config.toml
n_layer = 12
d_model = 256
n_head = 4
n_kv_head = 2
head_dim = 64
d_mlp = 704
vocab_size = 2048
activation = "swiglu"
norm = "rmsnorm"
norm_place = "pre"
norm_eps = 1e-05
positions = "rope"
rope_base = 10000.0
rope_fraction = 1.0
qk_norm = false
attn_scale = 0.125
bias = "none"
tie_embeddings = true
parallel_block = false
init = "trunc"
init_std_qkv = 0.0412
init_std_o = 0.00841
init_std_up = 0.0412
init_std_down = 0.00507
optimizer = "soap_variant"
lr = 0.00343
lr_mult_o = 1.27
beta1 = 0.95
beta2 = 0.95
lr_head = 0.00798
warmup_steps = 200
schedule = "wsd"
decay_fraction = 0.372
decay_shape = "cos"
final_lr_fraction = 0.0
batch_tokens = 32768
seq_len = 512
doc_mask = false
z_loss = 1e-05
train_tokens = 145400000
steps = 4438
dataset = "wikipedia_en"
Each number is 128 + 24 x the weight over the matrix's rms, rounded and kept within 0 to 255. Layers, rows and columns count from 0. Numbers have three digits each.

# down: layer 6 MLP down (transposed), 704x256, rms 0.137, rows 337-392, columns 128-159
# gate: layer 6 MLP gate, 704x256, rms 0.142, rows 338-393, columns 128-159
# up: layer 6 MLP up, 704x256, rms 0.145, rows 338-393, columns 128-159
down337:161140145138150118073171140120139105149141093117132103094121125120147160114147112137146114142135
gate338:068142093142131089112115110149125187126123139148087149102083130114160166130143167142152129129095
up338:153132167142129128143112124158161100124175118104151109131124143160079125115115121092123125116142
down338:156141140132119111116137132165139129095116151131137055122150167190087143121120137117118125082153
gate339:114155125129102136144152175143123117129141130177172113169139132114096153144142079148106142090141
up339:130149137143142139120130130103150131174127122109165137150145073097123121160160151160158098120162
down339:153137096123142132095128146106120163158130117122172114157140088133131145169125119119158146070160
gate340:161178105158124084121116105132105141158144145141122132153115167150115146146161151095156073142132
up340:129120093136090122143186089151163156103161086106147084111138108159097133127140157161046154153095
down340:123135114135091118153122131149139117156095168130152205101104128147123130121123131114173126142094
gate341:133169139118164135143117055121105138085134125129132131133119121131157141155139152104148085154113
up341:185149127148155138129094136131110119120152157111111113167105132122137092129116176110116105123082
down341:138105120169144120182074120119132134093115136143138092112169110145144107140122133126116103150147
gate342:166140107082127088120139127121138110086151131112118139120121128122129132098095129149130136105146
up342:109154144147097201108103100098122133120109178159128126152090138147120137100154113129133116126111
down342:122152088066098162106106131105129114124109129152109171120121113141138096119152103131133145121146
gate343:165165142136132121092121127130119140105141134141157112168128076122149142154133136097093121151151
up343:095071125122101153107120140178102106162141124108127120162159133120115131140166134077099140179125
down343:109123108139134133123155209135127107127112134113137098096160093159179175136158125106115113140108
gate344:111141150127110138106179127147145142133110128163119120149121110102106127139142121116141125109133
up344:132177114156143095146135103159129134112154175082139099097137136130157086139142089069149124173095
down344:118111179149150156117142147122130140133109148159144155071115145150171135142115110113138132122135
gate345:147127117127129117138092144070111112117168141167115140097129109179130113101109145127105093146163
up345:157103163105109097168137131110152107134157149151104142096097114159112118133150132130176126103135
down345:102162129118121108120130115095141144118160144144147143084138088135106125123128140145164111126128
gate346:126091133107119150117115131185130144128105151094106090134116101133126170170138106141120086145129
up346:133125132147134137143157119106128139123095105099062101121165125138150146135137138170131131112133
down346:149103149153089088149163124149164111139111141114145183149119102138108143191142145162099148126152
gate347:115133125107164109141121121151121124148140135117145128176079088106128132156152123136089166159140
up347:143133147111107138146108142189103121126169126120151131117130110187146122097156141119125121123124
down347:137107145134187110122112141134095100079114134102168112140160116110123120134146105166126110135095
gate348:102124124152126135139114135117120097126143113114160151127123110135164151137146074137157142144120
up348:108148106096117121165166147151123127104119136143128120125112091134118073134188124119118166112135
down348:138151102120140127108154105096141145157121138146124112143087135120132132136129117096151113129106
gate349:123153150117125157116158152129137157118160111085146086122102110117125107116139105095090089132136
up349:108172107156142116115118095162173204149150109111155119127109124119134149132105156153047112161124
down349:137122110110143148114125103145112104106139100132122157148132143172129145127087136095120169130089
gate350:151138097081120143108185139135120138161125103142099160152126114153163129091080124079148094124118
up350:110110145102151119105195126133175135155125094148070159129139169121111157095123106142141119134143
down350:083088144098155107161112093146172161084132105130104090117114144146150125092126131109132111116149
gate351:129150140126138137150132127165151185090138087163094098150101136098105126127120107138144121108123
up351:120170147131103135119080123122131126141137165125150117131151138119149127160105159105130128116125
down351:119122124143111111119112144121162109119120108131146163117165123133148080120140100138130126094110
gate352:105141116156127152156160124154099161106127139079147154123127139148118104075143110156132153136110
up352:109138114157098138122136137114097135150157152122107162156134100135139107106124136149151159122091
down352:159097120145134182138141106129111127148103136116133136138112161146103131125129167109129147094133
gate353:107128111111107112097189088120105127087136120093161118105186123141173137120137122133139141110163
up353:084113114101150123139157133108083127131098141129114118104095176069136150151117147128141115159116
down353:091108099165150094108143134090168108138124065114131103092097101135079132117135150137142122139126
gate354:106100148120114139169105113139153133099153148122138154138097152129137164089102093157113122135142
up354:122123147116100094107136101139158062116117113165148087117133163089151122179121118144150104143100
down354:132141101176112109130116113125168115091115121119136159150194163109140145143115113158129114144124
gate355:114053190124076125089142117142106137133101174139108076141161122132147134139095111143124196149168
up355:132120157143077161098143121136126140145116114127111132155128145146147140165093101183187145137138
down355:123159105122153126127081139131132130104179097118138155111119119141156110110153120123099115123130
gate356:085106134107147103100123158117153146149156118125128133137107173100122095145142087111124125136124
up356:143149077138196148067124101132125105109082150122053112161102138113167149142050122123140124139163
down356:135139071151134150103137124122143131156106144128120191109087192145143122145126139133115132101139
gate357:156133131120094088170134115130132128149116157137162096110124110161140122110130134143183127110102
up357:118158114187138151108156105132093173156152112119078138133123134148131154123097131133097125114100
down357:111175142158116131125109125102099145115175129149126105152090121123184132133127103153114141123101
gate358:122161081135187158096116131102125112119098073130113117159156125122124121155101128088188099136148
up358:137136147135153127146131146114193167127114087128127140119131139172131115106094120125156090137096
down358:160158190096127107163102092112143152123151147092127134091151109134108108114114160130134106139163
gate359:181122135141133106117130156111140173124126170138117141132126137134077125112155141106129110092125
up359:124145133120099116206138133098119092146130135143137121098144105109184136173148123116143089100121
down359:124095118111103119109109121112127156144105122147159147169196114115131129166127117100127110102125
gate360:136112089105133152121118080135166096137134166140118120172123139151167150108103161133120169126151
up360:109168113119147128140137122121135123138108147134130102151086050116189160141116141131143128150094
down360:135095142130127128112113125081144164069122100160125128135085125105119125167150083149127088109081
gate361:115137128126155142122139110133112132151124110141107123166086109115132093133076126145125153096127
up361:200135144129159157116154119148132127131152122119123145105120096161143112129162121129114111123146
down361:143124160114150125130091140173117143141115150110113187103170080110121130102132114151093056158151
gate362:106114116121087119114118129114117113126095075148145158117098107099175135128101125169113144210103
up362:090116130123119111155104149149136160149107065142132174157129121138127100146136150200146142161077
down362:132143088147142134134152134125168140134107154185177168152133081132129152130085154082098117134118
gate363:123106179145123120112119107152136144076152166121101123172138122091132109104109103138137146128147
up363:074129150150115132150098119145130144140151146146112133128134135149115139072129099138091102082132
down363:110153141135103088160123121161105151132171113135127114137163111124137115105087096153133127116138
gate364:135161125079098105143130138149151091134149121167113157136134125126129103135120185124114099145133
up364:139152137126105152130141101116185085120122130117124147123118113125125142115130132118157117110139
down364:122125147118158114093078113130147094108124144094149118177151100115135137127156133095143118104178
gate365:121118122140158143165115126126110167154098094154102096101107117126110125115117161109088160138129
up365:147141149137154130111143103137160145161123144137124115133093075127119160110160152134113136119123
down365:176133113112133149141120091109120126155108125136097143133134120129156161125083132129100161142142
gate366:143141118103127141108093160139137149126143187147092111105128148111138139188157169141134108118130
up366:121124125144129090142138126137137109154110135112162180128107150132154157110107119091101103134138
down366:162091071136138143129131150141113128104160116124112139121105160137142133153152105082122078103141
gate367:147145157104144105132130134064155133138117065108119109100155111137123134166120126121178120122172
up367:203115122178105120123103116101127153119103158067122123139122168147127136115126130132110145140172
down367:134132116138093115124124120170158102153130130121142083100158129158120130104134132108168172101134
gate368:141126138115087122148112147135149110111167190130082126126128120143157107106155129135158166101121
up368:139118112119160117071134103132151140129121086090137139105095112123117095105127130115132110122129
down368:174083076115133093184122153151158117175117117107151153129135121163103166175128162105156147108107
gate369:123108093163120125171133101097128106118159127197102137142133126157156126104138116121143134158120
up369:125150085118136151123118135149143103137128137159093136128126140129096123160131090144162140060119
down369:151126144135129162156155142118147111165112131096129151127135114129107086124100136111168102130161
gate370:134100155133122089128127116135140143111134106133149123174125103113110148107161108164125118154101
up370:104138118115159171124181120130082121164128151144119185082067152149151111148124093081099102128147
down370:142112146140122128096139115130140131127136154145162209142114154110129107134147111170133133113147
gate371:081158105102142129116137132115109124125138162109164153138087102135163099109161136132131114152184
up371:071221123059090088115168108135154111103134148157141142123076139115143134149120108134120130086189
down371:118107140122144110118093165126091150084131104094160117088121137082087185114082074149140096116142
gate372:105139125159130114117131153175132124110126137104101099126120129111162113139139145145099140100101
up372:185182138118129104124126130117124176137134118126166189121185100129141158131150140107106124145134
down372:163128145119118135145141131130136105143121129127079099053135111128134125089113129126138098091104
gate373:124107105160137134112118112115102117118115178107130170148116156145138094096128092088083104136136
up373:094104128175122142086127075132135124106093112135165109075102134152120203142132156109159132132122
down373:162101126137121144115139136159142127163121089105140076086138151116147158168145097137119121151131
gate374:124106129157157133110177141117146152152138127147119134142167159137143132110138157143102120118106
up374:131094143129146110166134154124114127096135163168104083156146144089146155116106121117144168094148
down374:111160156100098138156113132120143100151124146077091071105140206118145147136078118148150142134142
gate375:126119132119085106137128115124125113137117103136064147128108127127119109106168151135141096100139
up375:134131115095149147111120134119086128160111115100136142122156123166141083107094088125132162105114
down375:138170130115117127134156106124152142132130103107159074112124137163164141126086117130094123134080
gate376:123117086142149099087114132125096132098140117099151098134139158123113155138155151136189139097136
up376:133082122163087173113098131150148137119126119167111110097169124142114132121102152133126108175147
down376:164150113155134160141120106106100087158126128103100138125108146113116134120120134123194188133129
gate377:113146101105093170169121086169097113121099136106149126108120153132154128120141136123114149131138
up377:154132130179147107104133138128110081118113164154079141133137115158092104149163118134163129109168
down377:074119109124164124137162136097117105152134126108153184183084151127128087158164124138136125157127
gate378:145145115133158134092124118116104115124107127122171152118124106131131141156139166171185137167120
up378:144140130130131124102113107121111122061100152141138158098121119133110142131102144128140141141098
down378:112123124108113197112166115114109128092101153151111150130128130112103083117189125096128121176086
gate379:110137156148114156139129151094140150128121146108131158158121125123108101143108136110142144188152
up379:094133131143133154106143114139120144091150133108103176133132088138132129127142158159138130121072
down379:143058127101119163141133112135136110115128125120104143126149131122138128113146103079165155153108
gate380:123164133112149122151152170097111094136117159151181204148112148126097119134161111170091169154121
up380:102132076120121110126145112138136129132114133133153149150143143159135148133134114138136157150144
down380:103141139080106105130129152126163110073124111120138154106147160140109123148095097110112153156139
gate381:119064127096118133154162105137131148131126142171095169146160136126102129148093151121097103111115
up381:120133103155103147156149131108133062115108180124124131121111140125147167134123135119164119079179
down381:115130135133146124134134132130101205132117163154113130105099148124098175136137102091136134123103
gate382:133085120115126102149132131122166089101079105147181117127068150142102133137146108114114131145132
up382:124124112125115148155136076132108114125107102159082137139132128132099090155141174158129128137157
down382:152198170157146112143110141127123109203101122133174108126126128097133124091136178114150141126130
gate383:105092134136074103132140172110054152126154121148151136146100125157088155144179110115114126136071
up383:124141139165113149140095130155165158113084135159132133081139118182111123089221140093100152128090
down383:144146116092134127119096135138137102127091082160162131102126129133129129133152162067104112096137
gate384:102098103088136103134154101092138085168139126146092142168151154145107120135134124121112119112127
up384:137132129144091174134098109104086158137088121119128138095117136149122122123125172087124101132138
down384:090114168131104157132120137120157114117114131155126124110148107129115123104109154085123125147158
gate385:116126143117149122134111111113128151128142172115124110156132120141109183125188161127079143126101
up385:114153120104126108111130166097099118134145138142171134145133120113135134119138133150132136160098
down385:140176139150128104169147162135166160114091108168116075097149123118142122119144136118159135116142
gate386:086151127126131170115139134111138162100130084110099113077162155149125087108111134114127150087126
up386:146131110114137107159152143103116113088162149097091161097111136154114117144168091131091150107116
down386:141112110153115138129172121141152125120125159113138184127099146106140124113110109131101142130104
gate387:155116137104115099142145116141146125091127120071111109162120159123162121088137135153138118122139
up387:183151143101105121125170105131149136096130117106142167118127134139102123083118145128150145124127
down387:146136144131103116174104103147155154108115109100126127127162115118134147111117107117122133098132
gate388:087094161136133112120122149118121143126131112157119124116142113082122129097114151130117130125124
up388:139135135098143106122150182105162129063149137156109111102103122082136123132168105142148134138121
down388:134147133135129155118147139104133128135138110113148092104131122128091118116143093114108158144113
gate389:144141111110131112130158158126121130179104129133101126126081130118125096140144070116105151126132
up389:154131125131081127202159114134089132122051137112132158088116120163126111138124100135138109156114
down389:098107098106152149108095122171154090124179117143113164135160110094126140153167147123135150165141
gate390:134106145132114102143118138060096124096131107130154123152124137146119118118106105122111138121146
up390:163129147155111090084151113132120138147107146085133128132130138125104097099131125137119139149114
down390:086124125133129134154132079146173146107103112134149129146144133123132119095123198121120152151146
gate391:121109111145102110147140105138113112120151101158110140116118109117116107165143147108102168107129
up391:121169126140126164126099145075126142122133122123141107136091108128135116101154152123144106152160
down391:127145135135129094129148095160151152161160114141156145110127117117138106122132144119183135188142
gate392:110163091101120116130151095130101130124156176120129141162129103151134154100114158127118140135080
up392:137143135122118143156115161132105096153178074145143126144131087081153134125141070108143058122148
down392:093135176133136161139193139105131178160160152116141127121104125135164126124147101106130093100115
gate393:106145119105122097171099097158134141103090140136134172138135152143133095114121156088130144142137
up393:130132133116161085124140080145157169127134138124124127107131144139070124184165076135152129140153